Weights of a small GPT-style language model, trained from scratch on English Wikipedia.
Size: 15 layers, MLP 512 SwiGLU.
Architecture: RMSNorm before each block, rotary positions, no biases in attention or MLP, untied embeddings.
Each number is 128 + 32 x the weight over its row's rms, rounded and kept within 0 to 255. Layers, rows and columns count from 0. Numbers have three digits each. The size before them is the row's rms in percent of the matrix's.

# layer 8 MLP up, 512x192, rms 0.0579, rows 117-160, columns 0-47
103:073169139086063153131069103079108146052110110187116119187163145082095106061143125141104163171138163073129161111135139104077092164082146151136172
099:092144137136166136180100132158123103159138180155143170103126156141096064116165178136137065075119183126129178147120117145144167095103146118137078
103:122156141115216134101138104140118094164203076108097150162132103130131086154144118133051186130115091129136169159155155128113123193182173138171158
102:077052142126136119163162138122141112095122113155102188105109134165151136112114107101166154100147145159127170182111158092128177144113103123144138
095:169117135123119084156095143156082176150125178133127083180111173102121045127140094152119124078101131174070118129157099119131145191135134124134139
099:103163116145104116113142155094069119189153184101087076127141097110156075116189122133246130129180095183124127159144184111148134117119158105108153
107:070126166168074137174118127143093132091146104174085144124130162162137095110153108116103077157119183079157160122099144113137121157153168097102114
094:137097090133106156138114061149149137144132113118160061169080131067144139170105145135166118049167167110079164103084137180094152104113150054163144
100:148135132146129156128138060089089169100137190105165131151150158087116124047149139114167090084101088116079208133170069143140110131150119138142114
094:136101133163160123086094175131131126166161113136100111173134189119101079166114131099079110130100126169100165141096164153112135106084086165091151
103:144139139093127144128088098154168125117109138152120128119135123142154144076115089088141145148152076184126136191116130106159094131094108118056116
103:154246121179184205120169160111082137123105115087106110128125108114132152139100191109152159092105104079144143094168147142108173108128134097182152
095:117080107128130176114127104081127103084178148123166113110121113142080159129117182115130139140151152164177167137105187098172125171078201104073163
096:093096086154122092121108194126160132141139108095092101105105138141145107074129112137083086153153119099146096108149152151074111105128148136137078
102:139108162107124141094164118100154149073064149103119139125117165124171071125135124167136139146092127160171077117147096150201120152158174171093126
108:099095161053125116177160108155086156090091131108166090171136140119153096094099105138176160058165177181149131143189143144126175126125152110099103
105:138076105102172111144157082131079160124140071142112139148126110117145071135152109152123138143138100063102183122158210166154112123163110176159160
092:100119134141132068170089141077153138067135103151179118186158155129063133105153185132196140122129064155152123144164147195136100111190130073154147
100:151129117095131160145125081109134129133152121153143119131121128138102122110071140112098122089093168178134087090162089123082172083114103137149142
104:158122127165102122123114190089122105081068187139122124147099120093124171126120093111089149196127123107153159206143114140145153137095115134127118
093:132158044137145157126103098109165147107082193086141119164133048112167102118113160119079172131149085177112113154119136065134100154107092115194065
094:104166192164132156137153117152152091185205179112153158130126126171148052185149093141133101132115094165189142054121134126137103157111146158154073
099:130108123147160082064157083122116145127097159076107135172117169125149179138172129133149121115122140125162083114171078162122133161171154171134136
107:102144140104125133116120148150155074138106162095154144134129126152196136160138151167120106095196168133111111135192124067094138112170124113137128
104:077124144162138133119138130139167127110166144126143118150115094147136161165149121127147120147142089126083135159102110069159157176161071149137149
104:164074086124105107117183158122107086077141111124123122133122133161092087191127121128143114072117141065135160120134153120112152135151176097154128
095:158105156142102071027213215145098053108169093104130129124149144137100140166078142162068106190150162111135167133085117152090160058089089072158124
095:162204101156155143102118125134129155095163088133107118137124150098122128140058135106149114067135072113171129087198167148081074101094134151087175
097:106068120129132162179157109079145134115111118143122158131129145130173107111135143173087054088123135114123155143109128135156146140187112178138105
099:093135156164072136125074122073168109142087144138099143142086135125111103144114131114144116182121166159174131123135174101134152115127180151090142
097:095095104122150134151152157173124113141047144086151132074108092143133158169113121080100110125154156108124051189126122181195153209088121134182153
100:079037179093154056175118079125106156155113114150126089147176115138115149105131134145105132155116149084147125125122132152165165158151140128121135
103:153173141126138123055131171098141145161094127146142161076102100136141191110086190185113203133168107112148097209167130088131151106092104180136109
094:114098173196131100153183131154070190098167087055093092152116127119111114111065113122092148105187200129148151172136114166116143134118157149107130
095:089143174156121148163142085114144064149085158119169172093093148124126159112092139072157113178093133150127083076157172146094141088098122108132195
105:214142106174094093137127132116098139138120135118114167077130158141157123103097116095143094080122086122138130093055140146150074173149070169155179
107:132144203052128159102123140096121105103114168126084192194161156147122160085122151071165137123111065044153162153165154141149161144126145126124124
099:136156076164139133094083165139147135140137185184177165104177169137081144104136083155118165152131091114139162144175135140118138130111113155105156
099:128107118126138088167073160087053153141137144126133165078115141109119108140095148148149166164097126102163164088158121134167141156181107162141094
090:132148176153160107163187105153120164137101135045126096060095121146204149173152157116080142133155206163157109081153107115133111129176131117112146
092:137123120153177086115207137131140130120150148175136119164156119122189083058104122147163089186118081127093116077095164127164188139063092121106115
103:137157054102120096166127118183133123110077230141148120138140097100123121128178131143114107135113091088140109098103158148162120162132103066128159
100:163075113111178139090082104133156188061119127157100125160126097106118073092139093087097123116138167127101172113155086112161146082156161164146203
093:182127070074098143117147141096059222119085129123139125131198126139128167159137072137159131140172123213097131078089155116138141143149125126117103
# layer 8 MLP down (transposed), 512x192, rms 0.0582, rows 117-160, columns 0-47
103:127153110171138150125134135160095092127117096124151125117064170133163105129151114134109109163164135105172133126163078101193057078064147137109098
099:124085123154154087121125123165088110109172090170159156109126154054151154087074141113119108168131103145134113144165204125114178109138131104140157
100:122078125167183105069124122111127142186107151131146137183100145093181123150096155085074133175108083146125136092116172128136139132152094148085122
098:084107103117120101070150118078115179186156153155162135093093098104114105166154135087139131136168123128126145120129126145127138096142042161107148
097:145144138138112168088129098102165090137124140045129060122144152122200173097118066117052107119163118169102247114118142026115131139142133073087126
105:163134130161133141124104136135147140094128134147175123079063131193119211147182185146155163134080103159159098148104135091203104133158144134121136
107:070132110115156155149124165154138111118102189092091142117111092049095080142188095119172098137146144039101084175138159055113132197162133104132138
095:080163086138139085073130112142199126134090128163104160153095118121117140142111171135115186187099064131105136085052154145182149141104119094057107
105:084144134149149179191103139163110099129108197149143156138109165114086159119158083183089165080080108101106152079126131147099134099146168087131096
094:132161126164122153085073155134173149122171132179128151126154141068163143126127118131144095119107101108143150136168223186178112101134081136131152
103:126121163073095106166140145158102126105158151186156106155143155155177127072128144135142125115059129191116109143127193132097116148151115112113133
105:138142072146072150110120079102115168066119150146134117100159172133113130144155161164086179141083115090103128095137175153108127158132164092120101
099:141178137139115084063073143109124178111147124137116114143136140053116165103183056147084113140139115087083151160150137102139124150087106086123116
098:124099104139102121141137079134083078041160123110083046143134190144106087221147129138176137080168155138127180144136081147115125123122070070133057
099:117179122155123139127122131155145118080119185091131150083076195107154083172134106140102101092083097091108138148103145152134086113118098073155145
107:136109124182168105135106097182102180097082130106108085167131170099121119108149157153152102072125123196116118156149146159194108116165113069113066
105:092111133146131073128120102144139114072108115124090092103088141122134150071085155102167190125094123103160074111123139127127138123106127170126113
094:136192124121147159114158214170092163181078115100156138110138139128177109116119125164072189129090136112116130109127134105165126113120076094166084
100:185089130103114132129137054193146133060078143158163168127139154145102158122121157106091144078094173092135088149146128112085142161124123093107088
111:091131136175102082164074092159110114163087122131196135119118091101096168130129127157109197041108052182089160123100129097132143141126059159102069
090:108093153184126087147118165137117149124175121097147111060122094174117123122212084126144108086121153133062136150150105143127165097161109170104175
089:172119125131108068077116081106145093147043170170138080158117126117094167091165154158158127121126078161126120154139146144139148182131122107111189
099:077108073122131110205094205217116123213113118170104110148114138145162090075105080126148139114089109119141184149112124118122115170108162126122141
105:101118137132077169112127134120128104127086131143120067170125159163148136195148109079163147081134160073113124068067083080181092159147138148146074
107:172165194150124105144153129150154099155173084108104105073127051165105095180127115133166127138147090112168108159076131062100167170147102137117113
111:139084129144095102146088152121083184063120124131158100084068061116064158211095159117171109137144078100109176148129152111074174112135096118124102
093:086189135146130182148109135105151145078145084149120148098094102096112125125130090090161143073086092144085100178144154118186096110166123125116124
088:094085140156137097160091081138168109143119164154139118120096128143143089164209105161072154146147091153114167107068063095186107173132158107110131
099:091120154147111133157099160143090133122135113115126132174171171145121146103118174164104122109148152140121156157169092143114159096107124132158128
100:142108140101115089125146058181116086095118100081149134113141057179135105151158131137185137189140131109157088144121107145135088174149115061184153
093:117134133121110173122113079105142152103182093131171106139109171128107145079161175143157164130139081147134106102169167137086110120176158146065136
103:142173115161115159109185127118131102079119161150127086115143224099147114084104089099114095116099129120119132123139113128087089127054095163123182
105:165163120139102119121097114173125140108094098130119101072045105133103178139095164155127143129123104154084116179187069154124158082130121111119140
099:127141092202108121107087182137095170107167116087117108162117152137105078123102130157153146112194217127123165155118110138114111128113130086197128
092:181164192126123134144124159146161120107126103156147181135163106144135092093141142150133117166145144122106080141122124146108117165087136123113186
105:106178131178084206148097190104147120127105153121100191182183169124123126097043102107153166096131125076180111150076119159128111147105171093105180
107:153146138112114119076134164079138163130109132141124161097159088143071137096179114091146128129165075059198146118165097134164128104115141151150102
101:174098159109141103057094096030112153168117103122134133116104079169114150133130123149140185100100183174088109171182110052123110121151121133145057
099:154069141127151112185141080090139159092148097097060172166117135114140110109131129154139141080111130146159137178160065118164100145135144066180144
098:186159089102145144156128143153129083093123068120115057076141174164092089081147091096168141116165136157145054105102187149158048190095132127094161
089:092116125153151153117081127167140123122109165104107102134121135181170151108134070115116096063117121128120097080115112112132150149135180134176112
109:123174132110107163160078140124129135169073130130126141162167099157175169068166096099132137106108141126125133163117182176173097117124140120129110
097:143128104109182131176156120194185211099121138150128144078076118088114125113070153086144183136139154098073115106167076173127154141143083136117096
085:106087095118116146118147129127172161105135102084127105121109183188084100099102109091083163123177092155149140098108104135135120135193122131147150
# layer 8 MLP gate, 512x192, rms 0.0579, rows 118-161, columns 0-47
099:137156192108133152075123157087181162128115144183096114104109087089144097121121186141167128165094111129113094129084113159151132090136103113131134
098:151157161105121129158125136113108135070083101083089138120217081180087124186134130133116140126128182122095154109081129118156127145172140108140136
096:162093132116110142104142168117183139100146125167103061085188126131150123126123087121096079131163156180066142119054121153141151180116098175127138
099:138193098135134074130159148167147158119136162134177100131172135101127050145145133156147172166101149111108140138196127085137135158107172136098088
103:157169105151063146124118072183205138085095099150078137056085193149101135164132117129111165092072151148116149127059105097149091165142144097135116
118:109122114137136143115090169144163088135063139097104089132161153118110041105171167153120125132120115194091157104102140126132175162102126174120116
092:145097148048062148152101150090100189177118169168111063127150053134136108156134085135140164103098105154160147135083097110135130155160152099093133
101:100097119125166110152134104108117149167087059089082131127058107115124104146131168175133062176084186126142178115174070175155115145143078082136099
096:181166095147145167073177069134062156091121131194136150160102124139077140146105105121158137067198115105086105107067091103147175087175096123120094
105:162070136178107190158121103186139143145121111145099107142123123094081093181170073123147128139134145109142125162154107088145159129158090092122128
106:142157127164112126065084090162051072149145114096115197101156120122191145149131107085173173151148061142112213153163107131141161227144121116153109
099:178096153150158154124107124131120080157108197085121083118182126163123123114113086187103074161076097127149112124128135161110085135165101161131145
100:167136119165059166127116088095091126103117142128076068100102163148087113107165117162153164085183167162102111091118137087141165141128092130122090
095:189126116149100133111130112113105102108172124100090122161105128071149099148144090193068176079125109100150149200134163128123142091151117100147102
100:113174146101124162147177101144082104157096133200076166128133100176127150131135105177101122131165127051144110125157171155045112093135149120136188
104:105139189141074179187066136159191099046097145121163124122125046108108130129144098132107114119115168094174146172161161109113124095140073138138128
093:077129121164100097127129140097124133111157161112100135110125149141093129148125121169157052125123112086149126148096148117103160094143124126115154
099:124119181136140075089099150171147125115123091160130110145166154108039148192141226161110069173193181095114138208149186156135136131137209097102114
105:132157112158144100159191137107141163104126123142041082103157181152115064144087133080164143145112176063163108102081132155098161159147130144143176
089:151119114133153154116103170104192133126100115124086074095111128156181107069173129152099142157151107191146136133112071069119198120100151119133110
092:115137132117153040095162125100127124032118142100087162091097194122203120121119144149120072138080172101150181169083154139097145105064156155175119
101:168162132108114141073149136149107076107140155145163093057199175149196078121117173112137164140171087150127079146190095088085109068190094167141194
102:104196119129152113139118128131195136123167157110060113086108176114123129112152097129146117155129160204127123136169202141188147100107125138159130
103:150097087101107154160145133143082131089038145149135156119144137114120157202118097107112077124136150147134124141125134139163139142137085181099105
107:104103157129178129196078155114145137064110147133165077156120098086135169158094152112123119135158063088111117167128150127065120091126062100087098
096:059171110126083101135129128112118190113129126169103134173161110105146101128097140076105096122137199114060140147123150131128114113137135156111117
090:130088115094136119151092067127115128134134158134143144134112056135106111120145203168130136187136121142072142078146163126101174145177139163113093
099:162130120160129093124205128145189116136132164146128062093191115147136120139165066166118145090148125136115104144131160180130095188147084073129106
101:171148138145111182163166106151136098111146121151052136125173143143126110111116149178186127137138202093132159134110167152085072138109103088165212
088:144116128160149103207156178149089104129089143134107122104173059122137086156078114084069082110132149156134133174132148070169153146115093083143145
106:093140120152165090152106109120116187103135141156177077148112091132115153178174155121090162130144112179148097171110139108137123149116185075178098
104:100133176166140090140138131141129130133148149122128191099164147125134128102156117116165161141146140091139189106155211159082111098117110101109066
103:144160205160137108142189112098163110126160155151081126140140159102168102163168092116117106158117130127115072122110126166161129128078096142117117
088:107098087111084119131125129082166151131096124169166103134184142120158160142062162152157130156102153142125103178136152115133168128124084125080101
104:122127166125092087147092134162118149094188105146120092140138095110141163088095133094128123147149113175119214103161096110090127084204068160158054
095:129101106097135172100127110076162085079107122134115168105140166144164136165126124142187059111117110136137139150116102094051142109190160144157071
099:117108195119113175103086134135105142097185166163124186152130123103146159144150152155137156110072146091128156155147169129146137158177107206157156
096:075255145159075100122165068069136121058141133159125107139131172106196142165108159096146110123148112145112165133132137147113134078095142153106160
102:075088128157165071139116098101117180196088202081175150148145107107134154182073116176086099124074165071146162153156096132135160094141134107115107
088:127140168125157094107191084120147082101173103136125143128143070118064180147136122139087125172132143126133122159107133161143158138110136104086108
114:126156090086142176178071170135187198142121146084106179174182100168137092120120103149043157130153178103179187096182106136070099093157137121162115
094:100194059132173079086122099138122145116138117123081144112141171203109111098148140157116140159113090127092127117118155079116161113122160113075141
086:175176106172147069109176087148101132125101124147119173072101133171155131168106169116170126148129047167170153139123123136079155095117090171153114
107:159120175127171162195147135084144173142170164161148138099167070146131046149148126112116146149130167085215150160152138149117182123158157129136138